{
  "num_hidden_layers": 19,
  "hidden_size": 256,
  "num_attention_heads": 16,
  "num_key_value_heads": 16,
  "head_dim": 32,
  "intermediate_size": 1024,
  "vocab_size": 1024,
  "hidden_act": "tanh_gelu",
  "norm": "layernorm",
  "norm_place": "pre",
  "norm_eps": 1e-06,
  "positions": "learned+rope",
  "rope_theta": 10000.0,
  "rope_fraction": 0.5,
  "qk_norm": false,
  "attn_scale": 0.177,
  "bias": "all",
  "tie_word_embeddings": true,
  "parallel_block": false,
  "init": "trunc",
  "init_std_qkv": 0.03,
  "init_std_o": 0.0,
  "init_std_up": 0.03,
  "init_std_down": 0.0,
  "optimizer": "muon_variant",
  "learning_rate": 0.0105,
  "lr_mult_o": 2.0,
  "lr_mult_down": 3.0,
  "beta1": 0.93,
  "lr_head": 0.0105,
  "max_grad_norm": 0.5,
  "warmup_steps": 200,
  "schedule": "cos",
  "final_lr_fraction": 0.1,
  "batch_tokens": [65536, 131072, 196608],
  "max_seq_len": 512,
  "doc_mask": true,
  "train_tokens": 499100000,
  "max_steps": 3844,
  "dataset": "wikipedia_en"
}
Each number is 500 + 40 x the weight over its row's rms, rounded and kept within 0 to 999. Layers, rows and columns count from 0. Numbers have three digits each. The size before them is the row's rms in percent of the matrix's.

# layer 11 attention output (transposed), 512x256, rms 0.124, rows 404-415, columns 0-127
103:480508526492540493508548540518473488523446576395474457502586497490478499596470454497494509478496533474519525468555468552456518535506475460419419492416511517499450553530480474473541413574572513458486522458494473579441522530489556498540488465563480515549541483452441463483541458464502491464538547474475501528506427528537517461529473525556532475552463478530517533461465581494506510521535
097:547503504597428506532454449495409482460496500459492496499523532465440514528564475518424423534458470508434486492520546483517467514590556507524475519493487457496487503554513528528617498504433482504445539528448462483507566547549471471467486526517522455459489549480500554502581476492497491500531493472553542481477560577523520487482508532589449512460491446545482450503516484562470509502457
101:543522457482463493492579576400433562439515422497538520485564453486457543519456465467531466491509469493509503475565500442530541460543490541473455490464506476443498548504478481494541496530485491449444566517492517498499506503538533498527456450515520508610477549480517529471543516463557606465443512474501578441534540525510521514537485553505548466506462519492532540444544495468472501583459
096:518512501491449478479567600553498498539537503499466534555520476501548573443516469500477542494551396435437486532459538536530571505441494437569531519502492506534467491519542540462457539460506450541559407476530524480571557533509546483508644529464567516444467455494551524458532503490460505501495497485528484417474517532480448498489495499445497514512571456525533479508509545485474519479493
099:454552578508514496483499528492479507452507483507434458504533493452441483482503468506436515486498535530504519490475439479518488455500469490498399470486425458541562532433416450514541458441513517493460497534471520436412463571510522529537500452502429518497527567488524524518491487463525405577493475492463523527522559541489512524485507474501514458485453510493522546468597548487453517490472
097:559531536486505548504482431514477509415513544450479548455471495506467456466483457531507571526523594490510409506448436460489494509506460566463470496568480492493483515558535467595497435572505532524494447545486473488419505538464521526479515481505534533533469519535528513508550503436394557496510453564527506520473567491524470417458512562502492553480519474520477575515512457546505486480531
097:424494434520458412525549539499515534515442497490464454491455519524422567484479503448519537486505502486524477597540520458439477478422521605482583518574423500490482480407505504505515482486496578497543532487537512486493471501502504485531527580482474442502508459453527498515540537494563470520492477522468547537566494542516547483466479525471483525564566524509543444539511537512529436499562
102:583455507467484466585482544481560510543444529540513511399507522455490528514516494523493463548505518533543472437528453603532568466480466476501485549514390580527551481477549454510504521491508523417549465526532555549516527441488487473487437465469651523470532520556468493486498510448486442502518499584577469529541529461559446499500541452505457457425516496446545464464437492511494500476452
097:501501505432508511425546521464542441566513450583523451519550524531456483518455508602529504518460547490498600500478484488476492495482563489479472520394491458442531431473473473495510524465476496490504494565563486524448469506466496510410479523532566446511484541531487526456492490501512432512496449474511500474437501473495549482480487515527452460510468458460485471463474531550509471477582
100:455463512541507508521487475527517482502518530501549477594613531511538492402506459482541470492503467526437484485490400535485554488496482471515525459539479527523512461515488545466525518527452516563481578440543516490520511509534400592472495507460541541491485532481505493462500468538460529451578444527539483499519422565454460524496465496522539520473517488530434513427503520523510466543590
101:486531536529471492458511480475501516500540511473538478512513497425548501424475492464524493536472495437512524466477459586495470536561559501507500457474523496430527549516390456517521443465561507495497446533502471483483591434549534544536515435529524510496511463546533496497497564501479470476495546473462466541513530441493533549582505477500531447496485519568435537451475533483550509540527
093:475584511494454501526521501502504538507508518428550554473585483458544431475430459489547576485506550445564537539477553447523476523427537449487507551585555534425503556472512569504495502524526492505525506483498531498513539570542457474534462504574511461486595473505519539484469546467544518500366478488563502508454542475525482461440445529452471464484436496505485462495540526545522498516529
# layer 11 attention value, 512x256, rms 0.0984, rows 405-415, columns 0-127
101:517497470527543478568546558512508509530473530586445514522498467539478494527476493458543501529532517465443567539531447475584530545494567505523526514482477536436475446466542457452424513565505524494463476581554497525494442495455468479479450509362439584492491475455430489441471481495451497540522509511542562494519504466499474467545452521493571474580520509471452480428490488438490507517526
107:555532489568450501536557478449407476490523536471484546438518535541524488499531549479515548429521492473509533526479495556519535510527446464559599489487532493497449374505475472506468528501508493441422574521465526441511512550478456525478501480526526514439462567518465526505392513544519531464484549503563515561539492504479427558526531428535532531501495451435441531464546486533513497484554
099:457545544551480488594411523490553507558545513533501479568482513470542603498490562460473497501479506525474467392514532555531510529466533460403478510476470500512491515441492535529512489521433501505497466505488457442551529548427488456472522467520468523538494447453542426511507442539528512483502487501459505547459445486419383572496499511545481471445565540479500452491460451449556544540417
106:482496482542549531467593475465483532493514460546467481576472523431451484489483478556503430494567457540489506441462519471510523547525478476568538504500513533483527468476496503547522527452514490421529532525472515498506552487493464502453481546487519511498441480602541482478476453519511526411452500524507529509502401460502487458476518474495516495529538454457491581393490504557541521452395
101:460513494538532549504540480429552512510421508421480492551529467520563512552492531517463559473518438438530522428529497504557507476560506541506542525475478492537498566602458484421468501487448516519543461487524512518588475530488535514581502490486553531492455484495529450540462552494497510486410541505500577530501520462486483527486503460530461437509479536490489462540496486423493413495475
102:487467413475512519486484510488485503502423517547569458557426499503516450497458545529462535526470569586507449547499554494541524494569487494561514419559461488471435492524440588453533555617487558504501489562529442510501510531531465465497486578518457475484462484514495491498567565493509517441524473459507539475451540505497431531413537466510562556490487532509468473582512529504547429474505
107:460549479478496572503427506499533507489532448599589470452535432383534530499479544519495513476589444506575493507529483425500570505467455508525535517476529442521546570513525539494501547507474530536498511503508540525523519560490405491437515571514527555500466465527420535415516507470418450518411596462500468434458480493566507492558485459522489532534477497536451452493455522499553557459491
102:507567416470552517527505557501426494508552441510487503456446558493498495482520472505522478537550498597533423568460461540490472502486459507490568450485531512470540501476469502496468509453543441516541505519463489462501447487527475476479496463501456522547510510493543461495510523482492502418495512446507400611505510533517485538580401509520487496509521537524433490525505586488518489523439
101:456527521550492463468556523629508542482504519508485477482402465514519491529503531543457518544425521499500520514468537501424489502465540549535498509471451521441537571521495488517506531559483511617491499509581487448556431500441535458483503526452482511545493530441475555494414498503444490442501555495528494454535516535467518506511485372542441464530461523564495470484450492471511460498486
107:506504487533426530500541468458507466481536507461466504551453555479462461520488506582510501527487549554529452484509545540493510520509474441488489514480517489497499536593435567532489461460562438493538579455550517485464479552469505520507473483495492453524564496497452594585465523508540518580554474488504481580550507486529532498528433487511492437604470470461502458447517468508538482525504
098:493505519590572462506513482482514528481504516541556526459477541542559525574517511562468493469420475519511517498442473531477524561546453547551472486481473448404533488500506502506570465506445471464472556500426414487458532545490496534568494490459528532541516511442514506606485520503519500495416492483510445509553442500471480464489569554554613569462488504516493503509459489533588492493431
# layer 11 attention query, 512x256, rms 0.0866, rows 416-429, columns 0-127
079:509457476528506514508456430484506399535450511488575578563574433451542441501555547503499411535476449550621429517473537579560553464479450499481423494564518506504467530508486424528483430525508502537530508453622480492509521469562509499477552465498441515471551469519454521522511498469522496444558505486529498429492493521480459447492449464517524502516559467508602475523530505497446522392514
080:536565482521494616557562458456555395484506521532467526471449532495448497528588489546510465483498488444453513532544462523439519522481582478546434455542472513463421439511522455448506446485470448516499494500469513425443474500483516494514525577530490506511570485592515545456501532495443483509467541530550548578525519523509474446535493459479452498563477498472496473483476484504460481492476
079:470579555498497494456520397455535547502458549508492476470546446532520572441540448500398500513419571567471575573470468550431544461560467475500627458483499466487470510443515467416445508495521508494461439489548493459490487487499452499499432553464493466474508514493543565530470504463480507495493466520512559553545487547479502479522508568536506540510501494412454482473505439477520486503537
078:391483447448467503522477584448430483556484476432569529459585506497511531515488454508489615494499524566522503509508554531518547482539472538516501552487418430551498498495450497510473529471527518432531514445539509480532461517450531577578509487505511552492473499462466487422498557473566566473559436516563525537428478450497459502560508558505579542513461496506527456506478449552529518475497
095:387523498498522506515507584458466476546504456464511484558489468498431537522497533583488517482540494543499442505520543538479506432514544436489517498497450513493623538520393487523511571475465513476508476535525534502465468539480454465560519455472469487519468454487518550465480534547426535455445519485483492454509511421456462504506379540405495575500516384499513511452499533463491443552443
086:515566603474492462454549438503453442490567497580481501500482473542486489493519505483512429558495508484536542437491546520490476447460490507460485461437468546551529515500487472448474472550547465601458511591533450471455504531527503489485445497444478517552558556486462507484510535478476503444532521535521484439456499484473487539533443516592441465537529534559561525493485465502539481438554
105:507516526506475493510488515454446532571471527465454523517562488520481473541551534556561508561510438481480525531580408507503502525480533427447460502533505513457492500473484494570545522519491509473478491449552551447521500479460513438516479455514456577514508545468464575550515543568530573530455480425508455524476462538463531485499622494478468446467462464453501472495555407482553531483521
095:475463542468446490496560508498498472452484534566474526526520561503599496482502507477501518504464547538397477511463431490414519446504513484481471528579524439452514463529473449502495455498541539500487473563481488429529516532557520531446564545465536437517519501495496404558499462495434506514506501492514559438465493561525528439528536438581465459444503561479466595506506464473548508546461
081:553494498502552522513433512438499555527487427484485530456474472496457456515499516487526452550501468482501523516580444450516490536480593530420489480600462558538539422497497530509469536464489502500517534556553524489527448541420460442489468522476510497444466491446492579530584537452597474522527545545473462484419481509493517503467557545526469494480512459487495443475523442446491545427532
094:521540536519532535525492418460494493461490544497450463529560462545522547551487516459560535530523529553524430509551481484466516482493490445449446456465549501540458432528495475571440557544460511556383489530515493510452528536443510527559504482482548554506496537571432474506505532564546504526462507544442492493488555514439542464430493556439477460467515467465525516413461533498579480516491
105:525471522485509517479452473505505477455554553620486578524497468492471518453504473539486454457462454510546522539463520478500480544503511557507491508552502501476457488501487475509443446508499514467522485477510520480522471554515566508462520537503485428496546485515491470453498504494531514541506523430523492501439481532550482492515509488498457575484531403529440511533545539508479496509483
111:437462568531535525511521531463558519563495467571528503495495466506474548489515497507492462548535497449510518592505549459492540489501490444463526527537481495463513492411448501531546493514525585456528521476454519510500520444453539418586476477471409446448517484449477546555567513485532490484451468511482507441543549403505524562483430554396513509463509457510511549503529461507491604567476
113:542442502543509519497527513509513492540548508569412500514518488500508462471575464457463502498463511550564502482533511537458462435484416495474491500531461498539462428501425485541524477501507506538528543490443549495504416530527472515515489483472479496558494507476488534506515529461452461526503479428494459443501535437544541472529493539482530536512509422437495571499554582542428464453520
110:507447440481521580512473440520552525541465466515471526526380501475538479478469440496462504458520527535470493497453501484567506469562548511475589490624521504539514489532497508480544424480476459544495496501502518506517569390528502550452543502619435516518433496463500492560516452473474522508517452499487462501587478581478501479473521532580516470476554494546525459492476520487535458501571
# layer 11 attention key, 512x256, rms 0.0876, rows 416-429, columns 0-127
081:408510471484508499539483489541504485449442511461504489486500437495448487534531478536505484595589514500571427428508452565561525552476507484457454546484551454473546580503505463484505513514551519486448417467544468538433447495570517525511502524509460530503563523528382437465627563492568573489505396468499512535484549556504541515492518466546467442466495521516490482460496492441510537472540
074:506593471565462463596534450450503514511489503471480525458572513488514536527502480491512496467483472537511519446544507461569515561527586484505470447510529534459535482526531478459452509536511444520513514490440516494489543502481488523487455457557504409470568576518474496485478477448509432503559464479493487498502487577522463503535597491563532437468439457493490517466500507492546494510448
086:503500590525530472478552472479483544524595541501507551485523494497508464552521490496488606481428551526467486503485498469457553489472507529494591505476451528466467453553482528428465519493501510441507477498484493466438529500470472507492476501557560458470490578501575484488533475489467487464508562505551516477485531485526510486463540550555460462530561551486453461474551450517528440501548
076:483537569451462523483538504460478487517515521443478494544527500419428511517467515528509514546530476529448539548528515500495461452507467513508562520516413517525473530475537425463569505487483545470509466542520521449537493520425533503504627558493554493480561485451450494468413474504450614521519538495456527561451520528542473457483503501512550488483515520505532509542451472502486554479486
094:443502550473526497443456499490474474443406520528570475484474484459506526539459483482496541405470507473450478495481467580478507475446474487485566501488481500463607583526472425502592563504493503508499543542509563479462544509544488452546550473455467517441465539477551504530437493574494484529446457487435505455542498516424505588501413485412544552484429498467523450456530531509466479523453
082:485466511491523472495475553531480496483497538504537499500545490544545467450524483474459481541485550493491483528552507546509583476497467519360507484460542486501575492491501522463580516506485450518456484546530433521472475482528510541448503509453476517468452452482522444578475515463493612479512578496509484460536466446527473568474432494518479488535445555485467537506514529498557523457493
098:492521559508525505436481461479500510482542621486527502478483484441457481474523504555538588521434507475525458534451499504461537474487493527491385552494425474542566432579531440487410512534484466448504538454455472518457485522470541565482530494535457482483526554510483536538420526480503470608481511471483453494516531547499461531497619473439549464523438523513476452516565500516480468580451
095:482439491506486411454507537469491554503535478568451473504517533456461509406477504503520490578509509562516523513510444504468498459508555533442495460512436413510517488442494477492560456430478494460393506543500467520546538495426520429518497512559514446604543487510536498503528551470472541560480472548540483557489445533499509519490475484465411446439484485450497475457430492434549410471518
093:571561495474547521503436499502514497559580485498511472513523485473554531486505544480533522493509509440530471487574470501521476536508500447476530570508488537451528461528540508563463528477499467528573469483505510511480518536548551588448515466520441525417542446421453490476451537506524448449523490536488506471521493547510550515514527527506525489547489520464447389519603477550459481493474
082:532527488497487501520586490496521535521494577424512505494461505510516444554437569531484445409464472454487460531482492544516565518479502477480533493476511489533567462492436494476460587463506482490518558545527475526451540531485514499560502522474497473434519502541494519502549510497484530535541578490552492467448477518582500569442497489374523472601467487521421448463602490473425507459508
104:496515516495536525513481485543455440534552560502523477470536447562479544536483469538450438460490505538551454458452570539551457521482485429529513496563486539474513419520586501545507564507443535481500466500477511526487463539491514586519535409420536459576581455583508525478517379559505582496435488456577522532517537465517473505458509539480444517535482487547551490557527511537496458532456
108:495529535479446492541549487452540490551566496533497472434474457545436516494498505564495507396447489535496446514489438573562519484539479461469520591521515477512478500467509510500513533499523532507540503515462414525471498558534508418489550489511445464462521443524517537524513458534440528516464545478533541456568549458489523612535427541414518520592462517461512472484486493490473487504546
110:542440509528552484483492508494446540513483485505536538532594474565541436487478563464502511563426529547531484448504456568485442501447553433530492502488444575448475509472499483541551428581520479487467449526489457504481530553517423502437495483469479513528501504530474414510526521443483467533497425479516540512555603522516509497521465432493510472453443557446573472460497515549536476478508
112:446508461454509536472537463539510490485431515515439512503458566479517502513519488607520537486433539442494538504504521483534495475518598517550506509576544508573530486530472528453501461558458491513552512580490489498561489466543535433537462548566442530497447534535522469535411497536494454523584473429495472456546483580464519541488508533555553474477476499467512515505524513439521465521471